config.toml
num_attention_heads = 12
num_key_value_heads = 12
positions = "learned"
init_std_qkv = 0.0149
init_std_o = 0.00305
learning_rate = 0.00766
schedule = "wsd"
decay_fraction = 0.721
decay_shape = "linear"
final_lr_fraction = 0.0
doc_mask = false
max_steps = 5568
dataset = "wikipedia_en"
Each number is 128 + 32 x the weight over the matrix's rms, rounded and kept within 0 to 255. Layers, rows and columns count from 0. Numbers have three digits each.

# o: layer 6 attention output (transposed), 768x768, rms 0.103, rows 401-447, columns 256-383
# v: layer 6 attention value, 768x768, rms 0.0294, rows 402-447, columns 256-383
# q: layer 6 attention query, 768x768, rms 0.0384, rows 448-453, columns 256-383
# k: layer 6 attention key, 768x768, rms 0.0383, rows 448-453, columns 256-383
o401:109117187114105103190134185139142071112152139204100070106099115065105118141125106151111160125130139156144146135044160070129138150129105125092107153128147132126138112104145180159181152117124111107069111104159099118111120191145151180118131075202124181090080131120147174126122127125050074141198132136092059141146066110189150148125085047138039107151117120180129157150172124082115138168149
v402:103123130147136126073141117087124159165105155111149175129063103072133134150105153143155128085091102114123130104116127155117115080154131183122139131187112152105164136094129147139142195130102091115138123167102154168104060148124208133207099113121100165119124087126139126143120147118120105127116108092170113144103130112120130083186148063164154145153173171142178166077170126130147146161135
o402:180124142106120129192144153149162066135153131187086151158082076114142087094126083170164168174145192113124137131142139091131106152133081107178084172014128092149101154124085121167200136113145177188176131062110075137176141116064106094090081107153153098117114181130140177116166109184132146131055110147127087090148111105095139126085117135084164117081134090166115122139075116077140139126170
v403:203142178097197090068150070115138138090092084151115125108149180112155166008094123106106131105085066082142118150095148148131121078126109107104141074128110160106113141161171106141095144157142147123155171170101113114178124130161119128193141158126114130148143141104198090185136086204146194169179092095088153118064105081122135152156112165122219193121119100084151104140159119180097197125140
o403:033126098136062144146133133159100122102194158127124098152130144097097099183157136190126133104148178182126113103138116141115101134140079183088114192190179073141116130114097115035165139116059115130094102076193095089114156137173105213122096107155081205123125181140090165091152141082129129078078215118156161155171109141166131083105108098138132101151103121173125140158136115120170115155120
v404:149148096095143130087108038112060117129160141133129088173161133092127217132114157145155095128068120124129139078147118102137166053130041144107101147070124145098108074141077151122121139117176132131162058148111077109119112197169061137149165116123165112134153039140183122198135058114083096070166184105179137095068150145082149107113060085083156152105144062100114122113156073203101151129125
o404:071113140155119126120146158164136155124156120143176167146077112154119083128112054143147136133151103139107157158152114167118098180092193130104071113164100115117192062154169162146168144145128121158076173090151119112156150026125114111085109066111132217120050189129140165169131160109146135220050115126135095115149130079153106100139157157139147154150078143143117159150099156051148145128144
v405:127093140149124116124088089189119087102148159137124142103129151119180120088120114119165148139139157153159088118126050174073151143134121133123107134179120149130168087196145078151083177204175120194150168158162094134135093182129173109169078122092176087086179127135137109104141111147098114127075140128081168107162197123090151106108165104063124126102099162143137163153061087116096122196139
o405:143150156096143112126177164067177135196083119056066125113075147113093120135135169152142086135116142082106153110137158131130205049107155148099160142118153184092104135066096178133164079065091170092111141113094152171118146044132147084090137146133121152173027139074110093098089038140134095118134095164192106190117132099168093142156079125165114091150217078157129139139126186127174064081152
v406:099121025111159122066115114166177141064102114115136129097088136106050071108104115161099055118106087141058082148077087113144090174214137156139177189151096057137147170182128103095109128087145143102187098142122118142093125161075162117160115178099145146191180106145149101090140044124179116128120089139083143114136092108110143122137084106124096121117156209168156153106135131147151155074125
o406:122164152091115201141171123145114089151153127162156128153131131156153140143134107115189230112115110166220150143141129133149123062119107054100028112108116137109121102041114174138185078173112089077157126134175107152155141172123049158119143061168103065094092096124103071127158153166112165103104123174101160201130128086139204136135184133107137177089146097177182084088145115067127137153128
v407:130107108126092148149074097120153124096113090136123132138136121125112091160103098048189159150145140141174130145123183135095131152131126044185134179129135169106166190130109134103165118138117146130178141127128121147121137085139162155106144113062096172148129161175051154093155164082159102151106097126124147182120124075163138090110183146182128135143187156134198159155157119154108143129107
o407:167126107160162142210159122122134113192099154114175089112182132107138108069140170119113095106087088068082146131128128135178088059170108197041123087107183080090120143146160130136148117135115155134105152111147129139131144171132136169144123183150099128142158065061149166117155106121076104081155149140100115080133141172114144051122086127105164107102074147211117138171139133056100147135182
v408:143090148116134201122138134103120096095125135169088136130169116168119179110095096146164130123068140209122179105095161179123127144112070094169187112140124119171143137154033128152138132190146122128114074185161117148083172158154217116124128152124142117146151138169074190077080077139138113223147171136128165152115110098159171109128073067066137089064165181128079144146081163117127176136135
o408:108205137152089080057140138120151058178086138067090101111143161050173146191114110157062121098169126147143062191155128140160113135120204123111102135103154126103112166087156130146100140065083124106128095087117088096165146060203124108087130156188143136126113123118184082105125152108131118113154092134119142093073110133047131158148118140126101083181138113146159066178066102104124111142163
v409:097100111116114153172121159109099147141164148144065008133141142091170114100123164231102147135061106131108107099109161097181138129116157097179145084137186162125071198145149114110137043085163161079152114048073152097141184097107149170101096159154170134143141143184171166131080104124161184142116131132097117138078079134092172145152147153108092099125096192150023062105093135074140098105141
o409:086147201114063132109127085106072098129123134152133245100139133145129144190106123007141090118117134128148174112159126129077109113119102152131123182124089076114103029116084123131127171124129069147074117182148065056106084131162103052187141153087112194124106116086114081154155171148114162103153218135149087102170156211109110080128128131130130119150142124081154171146099131176073175151157
v410:113158085140110092046120089144164093081145122102109178159138108132162026145124078094128123079143131138146080136113142185113076137153080102110150104070157142172157142194139140078228166166105087170130151100134160147164129151130152139118117176088127157104139122126157165135135115088115148113100159106131091098081105140109134129152151118168137176141147099119204101088096142103176161146184
o410:125084149083102115163151179113141121193151132101144081108173173139029228136140174160095103190144110091138132168127159139173194072137209161116105137116124146127132120100096165151078119094148136099125126121158144117117097127107111153098165146110126092118174105184081126111115153163143101135136095126125139110153180151160111095132132174142140107158100116127104156125122132104112115057113
v411:088148147087118192163135150083077106118138127150075163159119090099166130102108102135089092094155087048129169158116156144103154089101128101107124121134136148120138158190124141151154081117107127152081082209090150155140170142097180130173115179125128118208126174200091085127180108123136127118091123142163106124168184142164141058147068081102105057174157119127145173088148129086108162104180
o411:187125109105144071151104104138183140165127106048150104165065151114137134129103136129176117151149177165186103078131142138124110152131125148076140120106173158160147121052085178089094209122129120124132128103145146117076092152104090092071103096098134135040117091085130151163078203137149109128174143059153106140094097126098115133118172150115135157118116144115128120179136156171138112124137
v412:186137109085140183075123118173103124112156129103164106145177131088064079093154117107145105121107139165104156116169140098184122133117144117063089099176112134117125130111082197141110135114091167094174099126090101100164060108178127155103100139132146128120113078213136167138139122120102122105120147138151079074193163123125157108125157057156151129130157085172129114071097099182077191129141
o412:121134171158152117193124142118101137160118198145163126081064088149165182093156154171080144099111116114162075146091145062079160130144102120164120076113101123178120118098143122143119111153113133142172130145157137148095143183094140138128178156072060126121136157127171093145089093118167104169147128159070149167098115117190123100171108147147119134132102115112072125126066117053125146146138
v413:182145098116136131160177153131201164156118126112160114129171189167095171168121089092220049060168124130167146097143158145086115155115158102104149160122105143112113062104158147086153129119144159090133144095105153109128109103139160112094114123121164132111145137133146101155173120097094113106086192072139068117132116096149151140067152096097066126108166129166119155131086114182113070103166
o413:095156156127131098095057089125119128101129120110132165076133084065123091094127146190122170116118137120111113133111126111193177171159083083190099113090087096139133138171097117154128160144103084182135131158153112151159078148094183163149111089157119067100121147187096141061086116164174123119131132169129155146124198096114098156150109117136216128169120177116110178143133108143177157164134
v414:151171148197101149103177154160115125125181132078119108116115108108106125169119159153117167192062155105127138134133050104142098177121122188203193149154084123132087136053178107129170109050175087119143142162167116158057139156118153110154166148143074165101145209088124138136073254102161094123119138096111086143070087108091146068182177064147117130127036093128125154118164105199164071092039
o414:090148052110129124182101096099152120137153096130087124158124136107145150074118138131125129107229126110131110148059190161133171113182194080136100112091180118097136153182102110091152132228118128160075116101111147180118166033162105124102117148081178129111134139086147129094159059132142176098147131182108162157150114106107107162105104123067134121158183136137134162130134151087114125177143
v415:164138167130083136105075149041135119123145091126131122160096066123186163159115070153127094087163151151170135183114112097142144105128127118166087067081108140009140070141189135183134112147157162154123148121085113026077169214065125142126068110130109099179096131183064070156186087067147115155118097111155113177136210186115085135152119128094116096156158108112171156158115148125157122098177
o415:104075074145129055094200115150131123126092158128177159169146150138130066126102160178127088104135096071189129124140127082203118147061098118139211158179120130146126175084114189123097155135120109133101122168105152182159176103153143141105177160115172150143163086115120114120101160182085134149103176082113109126092124109173207125095143157167112174133087126081109166173140104100086136122073
v416:099151128150148124108126144162087151105121119134056177128159116142102088168101126125085158192137139127209169090078091118104159120152157090104104119125131218185122174099075119111119127145143129113122124087172106141151167195095143064108119169166128122140094131074152164101120169110120124140141185152144101071138112117111131129096120185165085132160100087106145132132159151159158136136159
o416:106060102100142125176129129139131132138089142125184116128109128127195132046129178138101079148090084138110122149132116119129080159091159160110165182120132141158100079176144132156141182133143081161158098093114126076114081115139126094137124102142156106139158104177122106132093149170149142070111066163156156182140097072137094125175102054113105168170139084154115109114143104108110131106108
v417:163160109131062137108193134066146128100128134100137165088102132155100108115139116135109160141094127117113171180160117167139091160095095152088157122050176135095154133130197141116112152080162145126129103080150160107133135152089154167127159134167169093029138149136157135170028131093133064135184177154119084169129103148170151119105124140179130118108145099122111159115114157038153186182138
o417:109079143122113128133108130168100067163127130165119217158169204178186170077125144167124120081104114129151058101095136081107144148124155139164161165131129137110114107080092134123144094184099145135165114132134117134161136180142137095107066176074136127163103100105082120133141082117087109117106102120152121129117153100113131121144175084084121066103132147121126150156188088125109090074127
v418:119127071082170146139092134122113086091159107144150108114106146156141156062153150155122082128103149188123162117155108146134088129072151093147133100115115105148148174130152161158095118158142161129093103147046104125148134129146141146159164123117131075147123179126127157125184067127179131128136145096182112063173109115161182089123097064145153123125142152103147144130111095154108120110131
o418:123096165133106131122143165120109161153092077093172116089220098132115103140137134104148158119146097087044127115176176140076125114190106138132060128120082104136082120098093110037133161085099181089145102107208173092166145112152152165130147184092082131105127086087109121153140155108106168114068104176141102124063179157080101106116124145107093073139108115094131093128097116132147124110119
v419:154096107087120143137083089116131118102081129124161184142088076083127104109174138111173148049076119082102121121108074039163123125201129167038083109158150152101147163111133110080131070149102167084127123162100159172095082231071140129175138112109139137100117131135168120090157076122130128109147120071135070078159072100162101145101107077133116119118135148115140168180115140085091111176139
o419:074127123143107081128173174142156107139172080078161024106178147174087147108104085178115148138164168133164164146126205178167120105098161088115100118121126084137120163176127139130122151124172154127154153153110122171158135083137164147132124139132095114163151132119120145115099144119083121173119151143107118190125148085089114158112110151109156133116131106188133066078091139127150127079143
v420:057049087140115037145101137063193134106171148183115077110084144125100122141183103132059125136113124203140053175114161074124166226152131133171145178081072064102020158107228102109192127175159176096093100156131095153099164093099156175100181096200113222117126145095085116142105095176156138098171130184113122174110120154086171082137079143066129124137096138147104133094185150152137145024110
o420:111177180168112228122096091158086140135194163133128142177185095125128156121103156162155148091150081143159154065132137111173097076110069129065076070148187193129152129149162140114081127079138108101160108178119109077130060197093134126174088108116131074183137108171156112178151118138111103181129113111105140137135157105199159124164215185173092143141168133058137107120111108133129172190143
v421:117147101113105100112113132121105099152087134162141157053111088129143133100171107122117144120114160112089130135113122169079159144126084112103051062111140132078103130097154069114201111146129173126176106132118120183088154106149080098120153153119089162146120135109180132141150110116091132156148069197157126123133095102161095112205110118125088169133090072166055114136110093126087130106136
o421:086088115154146112089135183168101118127145117147093159183070112110106108188163159155148122163156123115179113113125135093172140113133150111107192152148124071103168137138158173133161129087108144083134164121135167075145107088149103161156120133131099121188133139125059068158144149127117081085189129123093161116090141150125095116092173178146165139146114172096179183112135146161133138129137
v422:121147197212151110135118075129178199102157157102115144130155136132125119119148134153132117142121152100153113157167107119113164177111126168115112122112120114071175187074165139088108134108140080129118156135151205131190091148122087202073160059093124203126166102101098184140067129173138144051126079131156158165131144121112133055124152170087105129137094130174120117197138118171128137149097
o422:114073012120093146107154153148098112218139076165125127119110166135162111088115082109087103111148158158098085100104141140120116078167132085133103155149119123163123111183129071116109088168104201136095137140172107152081159133122133119150119184087166085122085206122093138117164140133165140224070131114120142110232141098181119119084080076193189121130160094129142179014092078069137120153139
v423:126123158191171075168143109175156148148091111206139074142156174162118119176194095173116124075143104169115114111115154168123100094121141097184138192145084133151113210134097176167070173102145113090160134119093086119107074092108129191127102181066155166158088067133115115132126165201141137136120111134107104191104161161142150144095063023096112068067113096153096097193097084126092125157052
o423:104128097056121121083092133056027111130169122079119179074115105122176124137062085096137114135110170098104148164144160109104157112143100152158113143158138113103060076132127118102193089099120076134152107089143191138195128143120084104126156154141175067137163150080150179126130131097121141134147130080175176099143080088137148106154180211121168156158096168158124138118102152127153163142172
v424:130075149136093083113114121085088137150155114138110138120148135118079126166124148098106119170181089160097107115123172149187117186153138140152165147110095120153117159123160182107101144157110119160127161124078142100087095107068131054143150102135119137150165131159108152103145146208132132141116122091119149113153097126123108124106099151081073170144194134168118053142167170140178109157111
o424:067172131137139188122166153121166094128086169111125124126139122168139104071115107188145127125118155098158112117188067173067089105129148127141125145091144133123136097192157117139162036066143153112088133146156165148137186142157143140159129125145161080108125156073105130143047098084119150190145100140096134177151116129157157122181165158184158160137072125127104171082126122211085169170120
v425:142128134119094091145082144101197056184133164114125089122091047085135168116110081159148122084089165131122135146136151187145062210112105135193119130156189095121124104176127179063079108152133131150068145158129110082150099147091170108168104126106136108060140057168154145095190125116109134179104115062160087154147199159081141118116140112125106199153139135089094133109212062063095160136126
o425:141149114122148158159180086121131208100170108107111182124136207176133113116107122140110112147103135161151114117102089130117135072129124160070182157156077164137125142123123078163120146118145176201199119083118154115111130125138138078152134119070124133110140130151132101169124114143132092147120138167123100119095095160124101154128144133091131078049136170160140114112108140198144135109150
v426:122081066137101105155082179149137185110095084156120107127147151160118170138143063157134063182107085115117073153106163071123180143126158107152091135124142130120154125149133136114117144192114121161123152053145135070117144122087158192090069123170177157146103105124172142102195102136127190070063086134182124141124118121162156090181171125119107119215080112182110096164206115146118120071131
o426:120146158157166132057155108135164085106197139080173148167169100101076131141172191148156165183159166150157151085135072137152085116120152156117152141102090104139134115089089148136122096035130121122152131161181109090154122133177126095149151170068071152108117150166128147165086155146088116176133138134114143077131163114107106142105084152170191183147140134129133203170141113094126102133177
v427:169199185181126114125073103135100131139166162135145100053123082107135120151157143144141141135117163156080132103090130137174157168136122139094150133113070091113089095107228146103142166119123117169159138133172087142080101129185130130104080177126140071168148151189133092157139197098070134092204088145071121176115121143166089162138111114132101196063155153106119120182086138117108096149123
o427:079074113093124135138118156180103159124112151153086118145137170106111106120089159160148104082128087110111174138139106080115125129176133082121166156138138109140145136125097148121108169151116150104117119129085154135135153150127124124143143125164105104111093117155059164084103092128145104157085171191111141107176113119116165156130128141089153077186104104114141129108154166128096147117093
v428:157144065106105151098196107159076142147119106133126164089177085132155172149154134100127177151152120171128063104180134087177156160065099133132110162138161113147164099175102111182130076134072041134104102090159191130172125147117178110154149103111194135125100138163134087174130158123108115127151216121120099080132148148151148100168128111151112152164114125106146152160120124149156122170195
o428:097051179096125057129084138083186128093145110061097098100091133116127110083116104157183016139098155135147213118070151148112125093100121150126099154093138155130113178067150157152092188144190128069134165127130143168128184083183061072138134106150120132074125131097099119081174142133160125156138150112125198125148083110109136107104152113144147114118136140170168113115086134131149111133058
v429:114119087122153148099137176143130141099146131059083113125103095104116112093138133153151081103129140096121131169123151072151110172100132143093116172113103114110108119110171110084221134137116097062065158125121161193021158123121104080153104117089079161113107062178127126154124149156112104067152147111158075104109046118149097161115186146149083130141091155086111061181136134101100113128219
o429:136118143073136088190121105126149130115124094109120148094150120104065121146145131109114156059091140097156131140140122087178139127115129069167134117091048100115183132131125166184124183151160181109125114106149118063208049139118099190104132153169189093095135175140110120100146171107127161108152070157061175166143194146163140088119125099102109170158135137123128165102119116149125139132157
v430:132092115133145105076079152141106102113121134110104086083060169059192149131098157123109111204092151146125079138116188135165130122110123116144034139101106128160118085083177129085110083043108107073158089129164125172102201152114132134114085149205068149117139152128122094142189159108127159124125161098146149071122120131111100098205102155154149158097124131093171128137132154128106071125167
o430:139148126127178128209119162142128153106214143135129156176175169130079137083170147154161074122141147096106112165131134184066103123106152129114185150088120129104149094217109106098169177187149053155106114109135127143114083143135127112110164101091133104156125112169178107121085108131127082132138141173183109163090114174152113106111145080138097161144150163158103190116121096162128127153062
v431:086108145189143193188151110222084091097143120107101188109129168159080221118086168130091122113069129144139084138148132138129169155163080119117133119130134083163100136164159094127140144094134161125130138066159126113056061119111165121106158128108096100146087121097116104152111143157116128119134064121117100111064165172138111088100179127066089149137172155111150088085195087117153153118180
o431:140076072135127090099138119088112160185175167105135147016153064130199112191087101113129154141112083163148141100139100205162111093159128167168144161107103173092149124108124141177137122130191138179098130137086084123200190140103131161154136104128168183126115132090158122080157086154126155135134148156129166102172158140090108149147051107174162088127059105110092097162098119108147136117104
v432:047126114143142092116159126126094110102115082105135209085141136134107143110165153082102155124191155077116208118082139178158191118169112128102141182117109185150158080096130116123154117123154078103160178082086142185146131102071119111108115142142114109129073087096166064164148166106140143144148226087118161162173128133036079157087181100165108116132136122109104085175105118111097158161126
o432:135131142100152143159119149109122124160104154151135080127147091106075130085141113134116134149118083144130141191166129033083139130133141135109130116115177119094151124153105139105091142193149178096091146149153107164122142139116152153168108094116102119140122103119138187099044083130129126126122105130105142136108129132083145124162074164164106146108119156164115134143173145110142112112125
v433:131082148180198112058136153146125080091199149113091150103069132105125129187122065112146132156126145063097179095116179097148102093136147061072123150132194108090116165127100129140047169124127108166164086134107113068120105088069099174044125100105157132125158102086178117132141147158084133144143163136151127123110123122133147085185096129161182190123145095154133155144068100051141121130134
o433:079158155125122109196106141113089129117063218176138143058165113124114135075195178129114177106091066148149078093123089166120129127144188195097163102173062126175178123149129109124171090184089134069066098120141136151092132123098121090235123134141080126102118158171091104112145159110075119099137142149097119169139169149108105164118067132085096125164136166074136111123107182120119140095151
v434:107124193158187148125126144124176136108088090120124116091185136102141169171159111128175156153095169140121072100171178166146208201139128123129076159181140139083087164157121130123098113133189094122129106183141174135115182105140116048133039106143122161103081145092171147143119194175182140112135125085161132113142037135131138095108065098142093130138135165087126134128191109079151139170197
o434:099107090158114143126115176157145135158154112119149144092085145076168153101138124103076064108163154082124138117121060110085077126092143099196157183122142174153129096118235161147176140113145086173085111110137111085163121086106131181108141099061101101070073085131134132118130117139097162118104118119097185129136164160085141113100187193100086164106140168175151155137126141180099124110041
v435:129133112115134181116141185135139154163136144114166133162150130093175060130124087135125209164097093171108162101150141158126177163119115112112131134115213114078173113112187081118093173203133105172109163112154118148139134056142167132178155134140175122164122153187124109129115125141081149170062127102131136090162153093097139113192116169088149135085151194155117095140111117113112157175082
o435:148107129103093104181071081077124136154126108141074160079047184159146144151175199132185092139188118119097147163096127141101062071123140141194151189133081113169121094109053182152139119086155148115157115131147127126108088161128101118113104162080142113148113114089125186152116171101146113111135195136176116116160155157129167152032126048091156131168114093150121163111116152062197115111142
v436:185115135190166168144121143117104134173096142155095173144102144122141112153078115032145136090173077143086165118123109174095099126068120122101085147096112161062172133156119129092095154106142157116099105134117121151140075160133138104148110073122166052121126081150091124147142091119080095152160146122139130119140153185146124150110108108132108051127160137162130189133123167206107096134143
o436:098102069130076098085145152217125154084139137065117126122154114075138082053127122162099143145144126160110114178137127140113177181180121151116172067167117156122133119115189115159124107147091096074124135129075200122126151128162101145137201133129118134178173177109162118073114218134131126049103095131148060119040131139137179080061150161115179099119116147120101086134133132092139190162114
v437:119207068135164196134119141181101187148141101116101176124209185180126154172140146144106177122187146157102106128130104065105134178150163172138165111101143109046125129104222077149144101078174166153143063108115200133080143166146138172109131072194085147139126105120140172073126123145132166037208144107182161143092101096135127094115137122148103138121140117122183125122152151156104129125138
o437:189140147167141087099166149135161093096193044158190104121086123084121119094138131163194092075061168161114109156135117153133143144169132129134094105119136160213143184130121125103131089170075099121083157108105108176192148111172128143129116106087135142082171141116160117228185151108148097165142092149114121113118136188155152155130179138156103126146131139135122154102105127131109142105148
v438:182147157127124126093077180106106060148091123181129159113103096143116120156100159116137115148119134139105140136078078098082154117124156126118146117134071159077149133165130130122161130179106164116143146115121089130095092105129034117161166185104184161141189086094111109117117146140163121114092103188158121123102142115082108062112086166141167075130153180119126082164110106093129112131152
o438:106121089122134122121149076098121188115147104092182114122124191123143159125105165131149150135070100107143124113119200134184153110121096122162110153139175080140130142122129147119113130123090133133126148136118185151115177095086136130140078118160066145082111154111133182086132117081066099192134093137083133147208109082122119146125106168160103170118141083146137149107138098124210111140153
v439:184167112113175113100139133162130130180150131147166101115193157142125150072099135150128104133156116177113147146157138094142082094049208111140065091141169134125129134188102070093157187173173057178137083085162154104099193147134115132084139186147100147120131130155125099142137128133107113144093148091124117174151145112075116182110208110101144140135083100146147122095097042166090129138119
o439:134097108059119159104119114095120196088090117112158142093140113049124097142091140162123155141107127133137119093074149144124149157140089134129114168097132105133174083119144154158152056096167180112137149123146096142134068171083166131178136120102148127083118129147168106125134102122123123089144126146145137101103185137142120109140098098152147111108115173154126097104138154100208065045103
v440:154120134069110144089143054141072136122129123071073174110154131126064108136083159116173105151139126174099187118128135153107075148041099111095129166075176108102170101105065115128094121172091168150094125120159085105153101149199133166135170108126089091164122120083105106096121082136101171150125101095163104171133160084163192173137145138125197197184132140163201135170138107078087160166201
o440:180176071169156092165146123150155145073078123160176095096121111142128115144158184149109103088118107133120075109065118076160184108147114184146126136131091135148085159130169145096161156152098141096171080136092100112138098178093175094157117127193123132076159161102126114124157151144073089136129144168093112115111066118081097083131095124143099061117087135103105101094098106078165098123098
v441:187140112099134158167098130119109074140088165141128100114110155036080060131131149057114151082140166143104105081080144152146072157167155148111115094143085183129170163159065100107118097159152159081169151113174119169200080211122120105093111084200115109118088081162089099152110128117132146109158112172123121140148076090118129123129104136125090129130169147140170111106150140138146219106111
o441:080201123154151066111111181126080137138148107163104149110123089163181161138138128133110094134115094133135118117070082099113177136067074157174144136145143123112098148081122138130143190109126149116143116131108106154059179069081112148189165163122146166168157187127145124091158117113082087157108114143108100107035188099112120153175131149165138169080124132071090137139148092148100107150087
v442:180068170129081217171113110125142120118110120074158078112138123154145112146094159129106105137195124116147082137113107159145120152176117136091132102132176220100173107164146144121198168055156104172146128099077090113133130118083078126143114147101094125127093110118119141088149135118140151153110171119185098122173177145054094052161141174116055158190180098149066202172096150113080173134094
o442:099161134130160089101132129107114184137098151147142149142165158074118147113123119115194153153105094112124115153127152089128161047102121119164175096149067103111064171129146158109073057142157098110121101129172124191120207096180145143102117104100116109103130143080139158106144127107170157130087130134077178139082053082107125162082073069169074091141062142140142092094191080133162093118104
v443:123164097138138100135110094096111119166102146071149095109210122105115044138119142172085120193138091154192176127109149118061091219141190123160168062131077131154124156092111112053194118172109116128160065124087144106118183120099142143112134112155136225141123111085172113113129074136113108124097119130143048171080123091079119078132059127128117124101142139075168144144090109130124080108090
o443:092135107072084087147139138071125137153139137185089153098141101122134168159102146063128136056175203153157082105133122178158134110083103134110080221154175072120157109143197141156058179126214146117121211103124057159119124192055110126125169169075083090102072105142084139126151120119177106168132097101135158107169151126094116150165172098172114148100112126160124121075101130131185135106170
v444:149162133080101126057067153128144117060183091116114111160136150125121125124086150101158171158141173131184095140153180206144094101190155093225145115091128100125059194123190105196136166131123129108139147171148100198114105080108154149102064182105190142200131163206098116146105160146155084096102181106119142136079137136086107112086111131114133105114172095131102065145100130069109148093129
o444:156222112176176140177174072053138145071062181169144172129107110084116119107143134115128117108166101156074152116102109118126165151073108088081048128138105172188173123161063147117138029157136188164098096097061123098178107168152078139140152091147089122114166119125138107149110092066146191161146073139110108112179148136180183118207136141102139156131103146173152171118187106126124133132096
v445:143086139182150144141189124112153153132159087122180210200169156140163168129083111147152109143107174182139134129160126098202091107155136127123046035070165098100139092096115100085073142067156171190101135080191149093220113132101106082114118137150175179099230063191151087152108149111067089117168147179108133140115139154178159064118160161118126071164136138124113152169110118128152199134127
o445:169159089074162183093158150162117129147156164170126089136107152136167160151188128102137138111107119175124059092069175128121123181136070132096126197152006132130195141095108128225151085132084094106116132155153136170066066113192129156157165181113161083166116124121163069114141146150168165152075105074119107159169115139208140193087141095161117089141156123087141133116170161160176132142115
v446:132186144110188124104158163150158168104044129135098091118090148119161129066134189123102101128090149102147114175170171124116102141121145125068118118098084152146131133052117172120182179147126082138126153112071119140078104101093160124125091072106105121125149154159127200123145123154110134116155143114002053116110088151138160154131170106147139110172098126162076087100101108085141157165050
o446:125109171100080175139148074153170121134186120133094124142198128142064103166082081121201158145167111129099142072092122130064121135122141126086102090130150106172087188135068084080077078113156122164099148111220143074143133147163126122155105171164153095153139096117114121137137122170152154056103145105220193157159159133103169127104132125124136165135192121086055128135180158163157102107135
v447:117136146157054067064101128083105138123085108097145130156110110117179145149137101144130103126118119150095152128094125141142138145169165080155087125106109131087093113141117109175206143064115197072069110151153135133219083086178077159133085116137116132111163111216203112114111115161122152098133117171034137159131100102092146090100099178152168171098129094120162097045100144183183149095081
o447:126124101123109209113104157188122113102161114170184114177133124091086130108091135128167068118134173111134128087147131115119112079097130080209150113142147134156128138147118095134132093154113067158147095098151088138125143136094105146151100151155141128182161176122041126152142164118125131143112120159249109088080208146146115177124137126100161100146124149130175198174116128064060109186150
q448:102114153132145200147139114149127121082155113152172138160103151139106167142127139129113171149117099067151116156113124150154125111140124144140175135125098178135115070147117157138120102168131090123116159156107106167181102076102088146167155113133154126094155064127164070118184149128179099129082143106071119170087141145174113139068136114103121131133080103157056135120157076109123110101145
k448:107166113197133154132134167120164086148139096087197164078106153100155130125131155088144146210138115145137081162188126131085093067116141140142134124152117150141063092134126129169082158107136102139118118183184165157206106151081122106106154128140107118148160123147099176117142064091118135130156091126126135139154117120109113149096132131143144151130116111130083155061136105154178090111063
q449:136178128193075133116120158140129191159159103113120127065140088074200101101125103170132085101204144088083093115149151126141104139107174092174078157163121169174147106095121136126148145144083097111115153059116083122146121135127113119091146089189131144091123141055181114179181141186120145136124180153196144083149160162127125146148086130098056122094075119148099129125143088145164148144169
k449:165114178141103118126157134109080140161144057121125153067130134114146112120086122153121124117169148145107146129132153145140104105153154136066160127105161148092167105084082191074163172124129156115066135097127106100195116120141089124145160134171164173099161125085080142142121103113119094110149102138165173143106110070154145137149135155102111166093077144189088141126107136159095127114089
q450:054144141110177047119080083135124192071112173115112140155139111102109074139119044146145094121128110108159116116139104121120135148126092172140143111190099077166147127153167154127159179121109087150102088133203093108101091074150169078089200051162141103136143126163113148118177146099113123141136092099166135068134100100156111150115083120122163069090136167203081107163133154102106131106138
k450:162123085145126184149154136080074111141133145164115129148117071093182125091101127136112085078146113078139130090148153120151093133083108085097174113159107120142137100100146164094145092160108110114116140090203152144114121121144137160113164124142155138163131086159201143145109195133153178098085101077154077070120150113169150169187081171134151109153156104146105145078161116110103166130099
q451:171135161115132110071109148128123117106105066076128081123104104152207135177124124219181158168086144121138126090106133180129120100089125127134178120145173188068121161108144102116163146161169105096100156138170091150099083115136119153157124087129082123157095115120135126143122085149047175157139088142153142139185119190123163145138095172123168072145179177103130159150119160136158118078122
k451:104065107149154105159108134185188114150162144159098127139165084117160100116107159147120125101143126105114089120127144166151163065167146129129143169124145207137082142099142103103103181161143099148146110119094129094075111133148149103162116141103173119125121067180062175121147120135087211107102125187117106130115130053111124115125125072095138159133139105136134133153121106185177098170110
q452:122155157193123168162098199115121135166201120142081168113113072100140134144136148093133107179202152082107149132128078089072104143107135150100127111102128124191150063127151118074172164093179132106187135135175114083195106134120126129147147089174116086156163154126065072147166069114118133088069073128170124108134117119143114139164097121124149187184167078130108147106183147094090112118119
k452:155099175122132099154162056154117185111141131086129164136089105129163150072120062100186097100106118150106103162129142142083091111098085101088169116125099175083122121154147120130113118175173126113139180134149114130104138170086071125137095145083114024113093129100122075170143094068116077134102175131148087103118087100163094155127138183110121134077100130112132217101118097145094118091131
q453:198145187112186173084180121121176159047147103118122142147145105098117196109117153101162162117117089088131168069128129115149072087093161117110114134107126153122155152127154127061167117139081138139047115136086148183130083172122153223091100143133081082159085165195152147093061085110099114102192179113155071104070159089141196132145123084138202113116124153125155145166099141088173087139168
k453:173150144134136162059173190083183101148111136079161093163127128137203160144102135086077089186176138145116111097100118136109105105158074186127180207107102162121168086103155119057144128118116138123157104101103166145144184164112130108082107152125147067114120156192151087134057112104124122183159138164118120155072078108074181059114108146157130104120101161127093204093153159149093127106123